{
  "d_mlp": 1536,
  "bias": "none",
  "weight_decay": 0.2,
  "warmup_steps": 482
}
Each number is 128 + 32 x the weight over its row's rms, rounded and kept within 0 to 255. Layers, rows and columns count from 0. The size above them is the row's rms in percent of the matrix's.

# layer 3 attention value, 192x384, rms 0.0583, rows 44-63, columns 192-287
size [105  87 107  90 106 102  99 103 103 111 103  97  95  94 112  87 102  98 107 114]
[[129 125 140  68  84 170 171 135  66 174  91 109 179 147 142  92 140 155 143 105 158 197 120 174 146 122 159 142  98 124 123 148 107 115 136 162 177 177 230 150  68 132 145 165 118 129 148 158 120 126 107 184  98 153 133 161 214 148  88 159 155 146 128 108 112 171 110 181 198 138 105 133 106 106 104 130 151 138 129 101 140 135 159 115 153 153  61 140 172  96 129 165 158 179 108  89]
 [ 95 110 127  99 124 137 109 105 181 115  92 148 132 147  98 118 114 135 113 165 135 127 143 107 132 197 115 145  93 147 128  97 164 132 149 116  74 150 121  77 161 152 125 139 141 133 115 110 100 122 127 141 119 113 124 120 187 104 141 114 183 157 132 158 127 129 113 110 107 111  80 160  76 120 141 127  86 141 120 178 155 129 109 103 188 137 189  75 118 146 126 143 117 101 122  71]
 [123 114  64  74 120 142  76 152 148 130 142 133 118 134 140 103 119 136 171 151 135 174 116 140 170 125 174 152  87 140 169  86  58 156 190 159 138 108 112  76 127 150 125 115 132  99 122 133 184 154 113 144 109 157 119 147 178  74 144 142 116 150 135 151 137 135 140 139 172  81  82 196 141  84 189 131 113 113 132 130  43 139 154 146 110 173 178 103 131 127  62 134 136  98 123 109]
 [115 164  86  94 187 124 135 148 147  79 142 116 110 128 124 137 191  94 119  85  64  99 149 115 119 118 134 115 161 173 120 153 113  85 104 166 116 132  63  71  97 135 118 124 160 140 158 166 151 141 146 120 127  80 159 126 157 122 156 128 132 163  88 115 122 168 114 162 115 172 122 155 144 180 138 130  91 140 179  74 115 148 158 132  80 128 212 174 147 108  80 144 126  57 124  91]
 [118 149  48 103 171  91 159 157 174 107 171 161  88 120 170 124 189 150 110  87 178 114 118 164  72 237 200 131 161 136 148 155 171 135 108 121 109 165 162 160 161 120 132 145  84 162 131 109 137 113 145  83 101 115 152 143 149  77 101  83 170 131 119 135 133 117 113 129 150 111 145 113 137 119 154 134 163 124 124 164 156  91 103 102 168 170 181 140 144 135 169 141 124  99 158 130]
 [116 216 120 146 178  66 146 109 118 110 145 132 105 124 130 125 196 219 113 163 194 119 123 129 109 117 174 116 157 119 103  65 159 181 113 179  78 121 171 107 126 160  81 133  48 152 131  88 180 100 134  94 116 106 139 146 114  93 132 133 127 127 110  89 121  95 131 178 140  98 136 115 149 128 133  64  96 114 123  94  56 134 146 121  76 163  85 131 122 147 130 175  73 178 129 106]
 [118 160 111 147 175 123 137 134 102 128 113 117  93  99 154 151 110 203 139 165 111 120 141 109 104  94 112 110 167  89 172 128 128 103 121 119 124 108 117  75  96 101  83 129 134 144 138  69 112 100 125  79 166  84 109 102  64 123 134 161 117  99 122 112 139 173  62 195 159 131 146 122 108  91 110 192  78  99 140 163  81 135 148 126 144 126 123 136 141 120 103 134 102 199 121 118]
 [117  47  99 112  62 129  90 167 126 155  91 173  95 132  73 117 125 186 150 183 186 149 146  97  92 155 131 101 124 148 144 140 175 163 127 133  97  96 135  97 154 128 170 122 106  96 127 151  89 103 159 138 159 153 152 140 126 199 103 158 149 117 110 151 158 176 141 221 164 135 207 133  62 102 104 190 127 118 113 108 121 134 106 128 138 137 135 119 131  89 164 187 141 111  98 163]
 [105 140 135 118 103 191 154 134 135 154  83 123  44 177 120 118 125 115 165 127 124  84  99 130 142 150 162 147 144  92 184 156 100 156 112 116 100 160 121 130 167  82  98 161 164 143 121 179 111 166 147 183 117 149 139 160 165 189  81 108 133 162 116 183 125 118 141  96 187 110 112 190 104 126  63 188 139 103 108  67 175 152 170  59 133 161 164 153 175 118 100 123 156 153  91 212]
 [139  84 131 124  98 154  68 163 112 202 132 245 142 129 144 112 153 116  91 180 140 128 121 118  87  98 142 129 118 116 175 212 159 109 129 106 153  85 103 121 128 122 170 103  91 117 118 130 140  83 113 116 105 162  95 113 202 144  53 189 166 113 131 139 137 169 152 180  99  64 125 186 189 109  95 134  84  94 134 103  84 152 166 150 145 136  86 141 124 191 155 138  82 113  85  90]
 [112 137  32 148 160  53  73 138 137 146 180 143 141 105 147 142 125 147 116  92 127 146 152 145 116 114 122 149 157 173  64 163 194 158 115 150  68 102 117 184 121 131 172 119 116 168 146 148 113 107  90  74 149 120 153  66  90 129 190 193 129 114 140 152 125 134 144 121 100  96 162 103 182 111 110 132 137 118 153  73 113 142 116 137 119 110 162 102 100 158  69 121 105 104 148 167]
 [110 137 122 107 169 187 141 102 113  98  94 123 125  85  68 173 136  45 123 108 138  76 137 161 140 218 114 113  82 115 176 139  50 117 132  83  83 138 132 151  70 125 150 130  80 118 169 104 137 147 151 131 115 118 137  80 186 120  90  59 131 117 149 128 129 153  84  47 130 210 100 117 168 189 135  99 101 139 143 124 136 101  96 123 125 141 155 168 153  94 121 100 137 159 108 152]
 [125 160 130 135 120  65 126 147 132 171 150  97 151 122  95 118 135  94 100 154 142 167 137 127 142 146  82 152 137 118 106 126  97 109 141 118 145 151  82 112  88 129  74 123 136 129 107 125  56 149  51 106 113 142 157 173 120  66  56 109 115 130 103 118 137 103 153 136 113  86 171  87  60 143 139 134  87  69  89 166 112 144 105 191 150 117 124  77 111 200 118 128  95 155 147 110]
 [130 115  72 137  77 156 126 118 133 170 148 163 153 130 132 116  66 154 101  96 136 122 113 109  87  77 141 144  79 127 112 158 177 196 111 102  97 100 155 183 111 192  86 150  85  86 104 196 140  86 120 184 102 149 174 168 121 185 110 164 158 105 105 120 134 135 179 147 169 127 148 157 109  99 143 128 137 142 147 189  78 113 191 161 138 163 120 119 105 105 178 139 154 105 147  65]
 [126 178 113 134 105 118 109 172 168 147 112 217 195 209  91 170 119 131 128 158 100 127 130 128 122 102 138 142 137 154 106 128 221 188 121 103  95 113  85 126 148 170 144 136 147 134 119 164 151 126 157  96 129 188 182 131 143 141 115 124 160  80 152  97 134 171 162 197 137 109  99  84 151 147 132 109 140 135 144 131 111 180 134 106 126 122 151 117 109 126 186 185 112 130 143 116]
 [114 166 117 168 173 139 114  39 118 157 119 112 126 156 107 143 175 132 114 108 121 124 157 118  66 125  98 164 131 158 163 154 109 161 130  91  92  79 107 105  57 119 146 112  91 146 155  97 134 122 109 181 100 158 136 115 131  80  57 133 126  87  99 106 144 136 115  72 177 125 146 206 147 164 112 166 108 111 190 143  91 149 215  96 164 160 151 150 160 139 128 148  90 104 102  36]
 [116 118 101 132 133  72  82 110 172 118 153  91 135 148 112  71 159 227 203  95 116 196 131  86 108 126 133 120 141 139 133 127 151  98  98 111 161  86  87 155 158 121 158 138  99 134 112 133 154 121 142 158 146 144 135 215 177 158 156 112  92 185  82 122 124 131 156 147 127 125 138 108  69  99 123 119 132 110 136 114 122 146 128 190 100 141  92 130 138 134 183 104 143  97 104 118]
 [101  99 151 135 106 112  93  69 172 123 101 105 177 114 118 135 159 106  89 120 146  94 154 104 141  78 123 141  76 143 121 145 112 176 106 105 105  62 158 109  67 186 100  54 160 118 124 166 125 169 144 101 146 146 160 127 122 148 135 133 145 121 126 158 113 137 158 141 137 188 137 124 127 117  88 158 156 134 103 146  68  86 136 119 132  94 145  81  98 120  95 141 112 169 120 143]
 [161  86 120 157 119  84  88 133 159  49 114 117 123 115 154 128 120 143 129 147 110  68 135 162 106 135 153  99 168  90  62 247 154 114 120 137 113  99 156 147 100  74 164 192 105  90 117 105 120 138 138  86 155  86  71 140 126 162 214 163 141 166  95 148 115  92 145 101 145 156 149  75 152 189 170 107 115 140 156 122 159 115 179 151 181 137  95 136 133 133  71 100 115 135 166 156]
 [138 160 168 135 172 128 146  69  66 205  93  37 151  85 137 137  90  92  81 124 119 154 135  93  75  49  93 133 126 146  71  70 105 136 102 111 115 109 156 146  85 129  96  77 146 127 136 143 156 140  70 146 150 166 164 112  49 123 119 101 155 137 140 184 114 105 160  98  81 105 174 156 156 164 138 179 154 129 116 129  88 135 101 102 138 139 117  88 121 120 124 148 159 159 156 141]]
# layer 3 attention output (transposed), 192x384, rms 0.0602, rows 44-63, columns 192-287
size [102  92 110  93 109  93  98 102 101 112 108  96  98  97 108  85 103  99 106 116]
[[ 76 120 162 129 116 132 138 161 129 150 141 152 149 137 136  94 108 180 127  98 132 176 135 159 126 165 125 145 102 172 146 136 106 140 112 205 165 118 168 185 105 132  84 172 115 130  99 175 148 152 147 112 136 178 108 115 160  77 104 139 190 134 104 146  80 122 166 112 129 103 118 117 170  62 104 126 173 153 136 134 147 113 102  65 140 129 113 173 118 207  92 113 117 191 135 161]
 [119 116 150 137 137 129 111  83 140 161 140 141 158 163 129 129 126 133  91 110 139 130 153 134 149 149 129 160 121 134 111 125  56 109 138 104 125 129 104  68 109 150 155 170  89 144 127 110 136 164 129 156 119 128 145 121 121 102 117  89 125 157 145 143 113 120 115  71 152 109 131 181  97  73 108 101 102 133 180 162 149 115 112  84 122 162 160  59 119 133 168 104 142 155 113 144]
 [102 106  97 127 132 134  83 139 103 118 146  98 152 135 152 114 104 116 135 160  94  98 152 125 163 138 175 186 120 152 159 120  89 134 138  84  92 136  90 123 120  64 171 155 105 134 128  92 119 162 135 134 133 138 125 150 165 135 103  70 135 174 112  92  49 132 111 148 149 110  89 173 170  98 205 115 118 138 142 100 133 163 125 132  95 131 136 100  79 178 137  65 126 198 147 189]
 [ 99 135 110 133 165  86 122 115  97 129 153 118 119 151 136 135 192 130 133 140 111 142 136 155  82 142 154  93 216 127 108 178 112 112  84 119  97 114  47 148  61 122 165 154 144 120 111 133 158  77 178 159 121 103 137 122 104 104 107 109 144 147 142 112 175 188 110 154 145 163 129 187  98 192 107  94 139  88 129 149 122 155  94 145 122 164 135  96 177  90  86 133 152 154 107 104]
 [102 183 111 140 130 113 170  89 183 111 118 130 117 166 158 137 131 103 125  80 134 138 119 111 122 198 115 113 148 146 139 136 164 142 150  95  84 141 131 148 196 164 120 119 110  98 109  80 116 105 145 135  89 126 150 137 129 125 117 121 138  83  89 131 184  79 107 151 121 197 118 136  93 108 167 142 186 135 115  89 168 107 120 174 197 194 216  89 173 150  97 173 100  88 130  48]
 [131 155 100 150 137  81 145 118 109  90 123  98 120 119 138 167  99 132  94 134 118 139 176 160 123 147 174  59 154 107  74  93 136 171  97 163 110 148 153 149 149 170 129 130 174 118  98  59 197 155 110 105 119 120 104 145 132 134 120 150 127  77 128 117 221 112 128 102 147 142 131 144 115 125 162 113 118  93 131 155  98 163 128 129 178 139 107 106 134 110 124  89  32 145  69  75]
 [ 84 133 148 159 122 134 129 105 146 132 150 109 127  99 124 155 126 185 118 174  66 173 133  91  87 138 100 128 150 125 137 162 148 163 148 151  84 129 127 174 134 132 122 114 139 148 128 113 123  76  62  72 148 146  80  79  69  90 109 163  97 112  97 164 134 145  98 127 104 178 105 140 134 188 125 127  90  86 103 131  48 168 114 156 171 186  90 201 122 149  48 189  57 135 155  74]
 [ 99 178 107 132 144 195  78 138 155 135 180 116 110 114 170 167 120 133 126 105 180 126 111 113  96 178 107 109  98 118 120 154 142 157 136 170 127  82 174 124 163 113 113 105 133 122 106 146 117 102 163 125 139 183  60  99  72 132 126 153 107 135  95 180 186 140 112 146 126 158 189 112 157 162  91 156 156 108  99 162 105 138 104 144 192 166 137 107 123 102 151 145  92 125 148  73]
 [172 116  79 112 115 219 142 167 100 146 159 129 121 129 184 123  98 119 129 126 181 102  96 129 139 139 170 107 121 122 123 147 136 163  83 109 169 148 170 129 132 121 107 160 160  97  82 188 154 125 161 165 112 173 111 119 124  75 114 119 141 164 165 116 135 177 151 120 168 105 141 146 152  96 128 153 116  96 144 127 152 139 130  74 181 162 127 144  97 126 125  88 125 171  90 203]
 [113 139 112 137 113 109  34 198  48 135 168 154 154 137 146  76 153 123 115 106 138 127 118  80 171 142 163 121  89 157 175 150 150 182 119 124 132  60  62 118 132 113 136 108 125 120  79 119 125 111 148 120 148  98 136 124 129 122  35 128 121  89  88 128  74 105 137 106 125 134 108 164 127 107 135 141 144 132 192 142 101 207 133 152 159 110  94 136   7 194 156 170 119 118 139 157]
 [118  71  79 161 155 115  85  94  90 116 144 117 108 125 110 130 134 136 180 124 145 116 241 145 162 169 155 175 170 136  71 106 137 163 122 111 104 107 124 177  81 111 162 171 172 125 136 115 139 133  92 143 112  98 172 157 143 176 145 178  65 145 143 185 144 134 152 133 140 100  80 112 130 122 183 146 134  59 130 137 116 167 141 146  48 111 147  83 184 113 152 142 192 120 134 196]
 [ 72 184 117  97 170 153 150  85 138  59 130 128 151 119  64 172 127 108 144 117 189 157  91 130 162 181 118 131 113 119 200 152 128 146 121  90  61 141 139 160  85 130 106 139 125 124 147 102 193 143 200 178 117 105  78 114 131 168 109 103 122 126 122 172 209 106 115 109 137 148 155 103 159 178 122 151 137 183 208 131 155 108 112  99 117 101 176 162 169 112 130 113 132 143  94 137]
 [139 128 104 161 119 108 159 153 121 106 103 139 180 132 141 116 119 135  68  84  91 140 143 110 156 130 114 131  78 215 125 128 125 135 206 175 108 134  77 112 158 144 128  87 149  85 148 102  30 118  47  92 117 113 170 136  84  24 130 133 118 162  81 155  78 114 129 140 170 151 113 136  71 151  94 146  98  86 120  98 114 126 114 167 145 153 125 142  68 177 140 180  91  95 150  65]
 [124 165  88 129 145 186  91 126 140 146 142 141 146 107 148 184  76 112  97  60 149 108  99  94 113  70  98 130 128 136 109 131 127 150 126 143 123  91 146 126 192 164 115 148 118  80 149 141 143 186 122 140 163 115 175 111 111 165  94 100 152 121 126 118  91  70 133 116 143 142 149 138 175 101 118  83 135 154 160 159 148 114 120 111 170 122 167 106 139 151 153 108 112  80 178  50]
 [124 145 179 161 219 114  72 136 154 107  89 176 145 184 125 147 105 127 144 189 178  94 161 140 220 164 125 145 124 140 108 111 146 164 169 133 119 131 110 152 143 107 141 169 139 102 184 134 149 111 189 111 116 110 136 126 113 203 148 121 107  55 154 167 120  75 114 181 109 104 154 111 182 127  75  72 141 123 149 146 105 126 154 109 115 100 115  83 211 137 126 149  98 110 167 103]
 [ 93 168  95 133 155 130 125  73  59 137 146  68 149 152 122 169 161 143  93 102  93 155 196  76 133 151 124 162 146 159 182 166  95 143 123  88  95 158  92 163 124 134 111 136 153 123 103  93 131 157 104 186 168 127 118  82 121  97  92 164  70 110 133 145 149  91 124 102 176 168 168 174 143 174 174 139 156 143 250 233  86 168  81 147 186 114 115 118 134  90 106 116 135  92 110  94]
 [136 170 135  91  93 102  73  97 116 147 148  97  93 161 159 106 137 129 138  70 124 129 145 175  90 146 119  67 126 159 124  75 154  84  67 150 146  52 108 122 203 133 116 125 154  81 126 141  79 111 191 109 104 164 156 148 137  75 192 151 118 189 121 113 145 120 115 153 185 148 164  95  90 124 140 118 122 123 125 168 160 144 102 180  86 136 105 100 161 107 112  97  92  83 110 145]
 [ 77 102 129 125 159 163 179  79 140 113 113  92 143 145 136 157 171 129 112 119 156  86 159 100 164 108  74 184  85  51  86 148  62 145 129 136 146 106 188 126 163 167  61  89 130 158 181 116  92 127  97 147 114 131 143 112 110 141 141 176 127 172 110 113  39 112 113 110 142 108 147 112 154 139 101  98 145 110 116  92 106  80 120  90 126 128 122 141 146 183 160 151 160  62 150 193]
 [124 146 130 116 120 120 146 145 184 167 127 147  63 121 184 136 135 101 166  31 164 127 109 185  98 151 121 110 116 104  86 204 142  95 112 120 180  97 190  63 110 108 167 165 110 116 158 165 148 157 184  56 124 128 146 125 138 132 136 163 160 173 129 122 127 164 109  91 127 150 121 125 143 201 121 157 104 148  93 118 112 106 180 168 151 182 119 148 138 142  87 129 135 126  75 121]
 [ 96 114 160  91 151 122 170 118 131 130  80 130 122  81  66 115  81 140 120 114 163 140  93 127 106  96  68 182 102 124 116  42  39 143  63 115 102 144 162 210 106 102 103 109 136  86 134 144 170 188  95 162 173 102 131 137 134 111 109  95 152 160 123 140 159 111 111 174 115 101 117 135 150 163 160 127 128 139 143 126 117  84  99  99 117  83 129 116  95  69 187 115 157  94 153 166]]
# layer 3 attention query, 192x384, rms 0.053, rows 64-79, columns 192-287
size [111  99 105 104  88 109 109 212  88 106 112 108 108 111 102 109]
[[212 117 129  88 144 147  91  92  91 146 142 107 131 112 183 139 154 131 123 210 140 178 154  86 217 164 153 148  75 143 127 185 146 161 152 138 191  77 233 122 118 185 204 114 147 136  73 140 163 112 105 174 175 186 131 114  64 114 103 133 121 187 105 130 116 130 147 110 117  91 137 136 134  95 152 104 132 158 149 143 126 114  98 145  54  93 120 101  65  98 116  77 112 135 173 100]
 [179 122 120 111  89 135 112 165 180 171 100 143 186 126 127  77 149 159 131 173 174 179  73 146 111 135 137 188 127 108 131 137 178 176 188 129 134  84 143 136 118 120 142 127 144 138 178 131 156 116 112 161  76 159 105 148 154 140 120 122 173 177 122 160 151 133 226 132  85 146 133 187 137 162 141 125 124  80 141 112 118 129 123 117 188 126 138 147 104 138 106 126 185 110 153 163]
 [140 129  96 114 148 146  93 148  61 124 115 107 143 118 171 168  91 139 110 160 109 125 175  93 158 120 112  94 127 122  98 182  85 100 123 103 122 139 154 149 115 189 169 128 164 105 112 131 162 117  98 133 127 125 146  88  76 127  99 108  54 136 131 113 110 155  38 119 144  86 143 130 115 105 133 118 142 136  61 132 123 119  67  97  93  94  96 133  93  55 150  76  73 160 161  90]
 [112 129  77 109 146 146 179 124  88  93 183  92 111 130 176 156 147 126  77 120 126  87 154 137 159 153 172 114 130  73 132 147  48  58  70 180 109 177 136  90 114 111 122 119 104 143 134 146 148  96 154 133 151 123 162  99  99 127 119 113  95 122 134  78 106 137 127 124 148 122 156  86  91 112 136 102  95 146  90  93 144 148 142  87 102 103 134 128 174 120 191 140  95 138 105 139]
 [ 93 117 175 139 142  88 143 111 164 166 104 139 119 107 101 109 158 120 175  85 115 146 103 140  99  74 133 125 150 153 167 106 128 122 156 118 161 125  92  92  88 149 147 188 127 121 158  84 133 106 111 101 120 103 101 152 149 125 186 143 145  70 169 170 156  65 167 159 118 155 105 156 112 147  75 134 180  86 107 167  96 179 114 152 117 133 116 104 152 134 112  95 171  74  94 135]
 [101 160 149 140 118 151 116 138 146 108 172 136 113  95  87  65 136 175 138  63 116 100 138 147 121 126 101 128  87 123 127 133 139 145 158  88 118 119 143 177 154 116  71 155 103 132  93 146 112 114 130 173 162  84 172 164 134 119 122 107 138  84 101 145 106 139 116 165 118 115 102 135 126 103 117 174 133 170 132 138 115 119  94 130  98 127 175 132 112 138 128 120 133 153 158 122]
 [158 137 161 168  92  99 186 141 170 159 146  63 119  79  95 174 152  71 150 121  87 172 129 140 165 117 122 163 119 124 132  97  99 129 161 157 129 142 100  84 131 136 145 163 165 168 137 130 113 157  87  90 110  79 152 127 153 131 207  94  64 170 154 114 182 123 140 114 123 132 193 108  56 147 127  97 131 155 115 107 109 114 117 158 121  90  89 118 154 154 148 150 132 148 115 170]
 [108 115  73 146 112 146 164 142 105 108 165  89 120 124 167 121 108 135 102  94 134 119 153 117 115 177 116  93 116  46 140 121  76  68  98 156  98 146 110 132 112  90 108 131  85 142 114 154 130 100 154 125 121 107 159 123 123 131 138 135  99 110 119  88  90 172 131 125 141 125 153 119 123 127 141 124 106 171  80  99 165 108 156 111 137 142 130 168 181  98 172 189  52 169 152 161]
 [133 128 200 183 120 133  94 122  98 131  69 119 156 121  69 122  98  97 160 166 134 148  92 110 139 144 167 136  82 174 137 124 154  90 183 140 186 143  54 101  49 156 173 148  91 167 105 129 112 135  80 153  78 153 125 112 127 111 105 117 149 151 133 148 102 131 122 151 136 150 128 177 111 122  78  77 196 167 118 158  93  58 132 166 161 119  85 128 131 142  66  72 126 122  49  76]
 [198 137 103 104 159 143 120  92  82 140 172  90 106 109 125 147 116 180  93 143 131 103  80 117  96 183 135 171  94  65  68 170  85  89  93  78 117 133 108 164  92  92 147  86  62 135 166 173 127 120 143 174 161  93 105 138 129 138  89  79 126 170 126 106 123 134 108  84 189  99 100 100  94 120 173 116 123 138 145 145 173  85 169 154 136  39  89 135 137 181 129 127 186 129 110  62]
 [123  94 173  80  89 127 150 157 179 141 156 127 182 131  94 108  79 156 171 140 129 140 125 156 131 186 106 139  80 100 133 126 105 158 171 152 106  85 155 134 132 106  58 151 151 128 136  97 147 144  97 155 141 154 105 134 134 178 191 132 124 132  84 169 128 115 139 154 119 117 145  67 141  97 144  96  82 140 138 165 182 145  56 112 102 135 122 149 180 130  86 192 104 171  58 103]
 [ 48  95  83 152 111 121 114 116 111 165  96  82 121  85 108  83 138  91 172 113 111  85 176 103 120  97 154 139  57 139 181 161 164 131 164  78 117 116 137 145 119 112  82 135 106 136 161  61 158  83 140 181 144 136 136 154 121 132 103  89  89 129 113 122 130 100 103 167  78 198  92 174 135 159 240 112 171 143 156 160 180 139 127 127 150 118  60 102  79 129 156  96  88 165  94 170]
 [157 188 114 117 168  62 130 161 182 110 127 142 127 172 125 132 116 103 124 115 139 129 132 100 105  81 128  97 104 141 141 145  88 131 136  97 189 142 124 116 138  82 143  88 163 111 164 134 165 122 132 105 178 182 132  47 177 171 142 116 170 150 191 129 152 162 157 141 143 106 186 100 102 139  94 129  68 119 137  87 135 162 125 106 127  70 129 164 162  70 111 126 204 121 125 149]
 [ 31 146 110 124 158 161 103 113 104 112 148 115 102  99 143  81  88 125  91 131 114 155 109 130 168 146 153 101  63 147 138 107 167  70 159 128  97 145 169  94 158 153 176 163 147 165 147 137 102  89 145  80 153 104 169 159 119 141 198 101 143 140 117 135 125  92 116 123 150 147 128 148 155 125 116 103 145 159 118 150 110 129 169 118  94 142 107  81 175 165 115 110  74 190  98  51]
 [117 167 150 140 163 141 101  53 155 110 167 125 119 110 133 161 102 178 152  93 148 131 107 125 131 147 184 136 102 159 186 104  90 125 157 133  98 163  90 125  88 115 132  68 148 133 239 172 138 168 132 175 112 112 131 183 136 145 121 173 130 149 161  78 151 118 139 130 117 125 128 181 167 124 101  93 149  73 135 107 122 144 101 170 119 125 118 174 121 128 140 176 180  98  76 153]
 [134 131 135  73 129  95  96  95 160 112 140 151 135 142 142 190 139 118 161  89 144 148 122 130 160 151 182 126 127  91 107 114  96 118  85 159  83 111  85 109  76 129 134  93 149 134 116 180 179 147 170 132 128 128 109 150  98 190 103  97 174  85  92 100 121 118 159  83 141 122 134 108 148 140 148 132  80 143 123 108 141 154 159 130 130 107 188 130 118 174 138 169 138  58 150 117]]
# layer 3 attention key, 192x384, rms 0.0538, rows 64-79, columns 192-287
size [100 104  93 115 136 106 108  60  91 106 111 107 106 110 101 109]
[[ 83 115 150  75 125 121 165 128 161 151 127 114 108 125 159 117 163 108 141 128 140 161 120 189 187 132  45 133 110 107  88 153 112  92 112 147 140 155 153 103 163 161 114  60  95 135 159 168 147 169 112 136 121 169 103 163 156 128 162 113 150 146 170 136 176 166 108 143 148 135 129  67  95 172 126 128 132  77 219 109 145 168 154 153 156  98  87 128 107 185 135 129 162 113 121 121]
 [147 120 120  70 169 131 116 113 147  76 120 126 116 153  87 187 158 141 129 114 155 156 150 200 160 134  75 133 116  75  77 159 103  87  84 127  94 154  93 110 129 130  96  33 118 167 179 205  90 113  90  81 129 143 199 115 155 156  97 114 146 107 173 100 140 198 130 114 167 115 131  84 120 111 145 143  97  32 163 129 142 165 129 119 142 114 148 128 134 200 136 194 152 124 128 101]
 [135 120 155 138 101 147  93  65 100 128 137 108 105 119 115 114 147 134  94  88  98  73 125 106 153 172 179 157 133 217 175  66 188 121 121 130 112 147 117 167  88 104 132 130 124 106 138  27  81 164 151 127 156 112 130 125 103  90  99  97 163 165  91 113 134  91  87 125  99  63 144 130 140 149 112 130 122 182  98 157 133 172 126 144 153 151 170  88 104  80 155 123 106 158  97 161]
 [ 93 135  96 174 110 118 119 179 110  97  86 137 172 132 109  78  93 167 150  90 103 128 171  65  56  92 130  79 129 118  90  94 157 155 156 129 120 115 128 149 138 115 118 175 149  69  61 110 118  99 162 121 124  79 140  85 150 162 118 156 111 111  90 147  27 111 179 123 119 130 106 184 133  98 120 162 142 184 105  94  97  73 127 105 142 138 149 209 173  70 125 130 109 127 123 136]
 [132 101 146  72 120 100 117 120 145 160 194 135  98 162 128 151 169  95 126 192 154 121  64 163 154 168 166 185 148 136 107 185 116  93 100  88 124 103 120 106 122 140 152  61 116 136 168 139 127 203  80 178 140 182 121 139  93 106 107  92 111 157 171  81 178 152  81 103 132 121 136  85 122 158 163  97  84 110 111 146 139 140 157  92 137 124 134  77  71 163 148 173 136 124 112 151]
 [144 160 127 176 138  86 143 133 116 162 137  94 117 131  92 140 160 114 138 126 123 147 108 126 109  88 100 150 124 147 112 108 137 217  99 151  79 131 186 148 117 157 115 122 152 139 125 151 187 106  65 168 146 176  73 145 101 173 122 218 127 143 165 114 166 123 158  65  84  97 107  95 107 132 130 177 127 128 133 134 106 145 124 111 122  95  99 116 106 108 115  96 184 108  93 113]
 [ 93 106 116 117 123 113 124 135 150 159 168 132 110  56 148 133 124 176 140 133  77 122 126 110  99 230  98 144  94 108 156 147 166  97 125 145 117 173 142 116 103  84 117 106 118 121 108 149 153 109 144 142  88  88  43 180 152 150  87 132 125 101 119 133 123 158  65 137 149 157 104 112 183 122 110  46 170 180 132 165 143 149 174  87 124 157 135 119 145 165  85 157  67 100 130 180]
 [132 112 176 127 150 122 151  89 177 138 120 161 113  79 133 101 146  85 156 107  95  80 136 115 133 136 129 132 149 166 158 113 131 141  74 153 140 157 104 115 140  98 174 123 146 102 114 117 139 195 134 122 108 109 106 201 122 117 100  93 118 168 109 132 158 114 119 108 123 136 123  83 154 222 100 114 133 128 110 207 151 169  78 117  97 152 105  76 146 158 144  92 162  67 111 149]
 [111 140 102  85 124 102 151 113  88 159 194 128 126 114 117 134 164 115  99  95 161 134 116 137 145 143  75 122 119 106  85 133 107 120  92 220 109 101 137 151 121 151 104 124 130 149 135  96  84  88 134  61 153 115 131 127 143 162 139 157 173 142 107  88  76 144 121 101  73  67 161 116  92 118 162 149  97 130  97  97 181  89 155 117 126 127 129 194 155 116 152 157 128 119 130 175]
 [107 103 108 143 131 102 143 199 150  87 102 136 163 101 137 127 137  96 189 178 140 186 172  85 145  83 128  96 132 105 145  94 122 164 184 177 142 152 141 121 105 190 125 150 124  94 136 100 124 108 126 140 137  50 164  82 113  84 168 208 114 118  92 150 163 125 117 156 105  94 114 108 147 143 115 108  95 119 148 131  86 130 149  87 116  90 123 105 137 115 125 168 107 132 135 153]
 [ 90 123 102 157 136 100 139 109 123 125 125 130 111 114  90 119 140 156 100  89 155 100 122  89 104 145 139 143 198 133  67 126 116 121  95 120 162 149  78 118 157  90 203 138 110  92  98 158  76 120 135 113  91 122 105 160 120 113 120 105 121 162 169 146 161  96  85 136 133 184 168 133 140 181  95 106 156 225  92 132 207 159 175 131 139 154  93 128 115 154 131 141 119  99 137 148]
 [159 127 193 105 143 205 174 146 113 119 142 145 122 123 123 170 130 165 127 134 131 164 119 213  73  88 106 110 115 110  75  98 120 108  89 138 155  92 117 103 161  91 112 112 147 126 118 137  59 120 160 139 111 106 186  91  77 123 154 111 151 157 157 168 145 174 147 101 122 134 134 168 151 123 145 137  89 148 135 106 139 127  63 123 179 139 158 163 157 146 123 134 153 100 170 115]
 [109  40  93 137  94 185 122 144 187  93 122 124 159 106 118  92 149 166 171 177  96  83 175 135  49 142 132 150 158 146  78 184 129 114  57  79  71 134 110 138 164 168  90 161  95 110 120 178  98 140 167 150 139 135 100 190 164 135 139 103  88 154 108 151 168  94 153 115 127 156 120 146 153 161 176 130  97 147  73 139 119 112 118 104 102 147 126  80  74 183 137 105  98 142 120 137]
 [159 123 122 154 136 143 132 101  91 178  98 151 123 205 142 169 152 114 121 133 115 141 137 144 140 105  57 175 125 164 107 136 125 178 139 136 150  83 162  99 125 157 102 123 154 122 184 131 135 104 139 153 165 204  78 114 110 173 159 184 129 137 136  75  91 125 122 152  71  93 137 114 120 146 152 130  88 150 119 135 142 120 140 192  95 121 174 135  26 113 116 196 129  64 111 115]
 [130 153  85 170  92 149 168 159 127 182 128 222 182 119 123 130  81 134 114 148  94 129  80 135 159  55 126 129 179  89 100 153 152 127  84 125 158 142 126 137 123  83 116 154 142 126  80 103 122 139 151 138 116  89 161  82 201 134 160 131 135 134 147 155 142 172 133  86 138 138  97 122 107  81 145 175 115 183 111 150  58 141 169 105 144 145 110  88 174 117 149 142 116 142 132 151]
 [136 102 124 155 144  76 175  98 117 188 120 117  76 122  86 143 121 160 170 161  94 134  53 150 102 115  62 109 132 154  86 126 111 146 139 154 145 120 140 118 215 108 113 162 136 144 111  74 157  83  72 114 179  93  97 110 141 142 122  91 100 104 175 113 147 149 148 179  98  96 137 168  74 130  87 111 130 127 194 147  93 144 109 140 100 147  71 178 121  41 109 122 147 182 121 145]]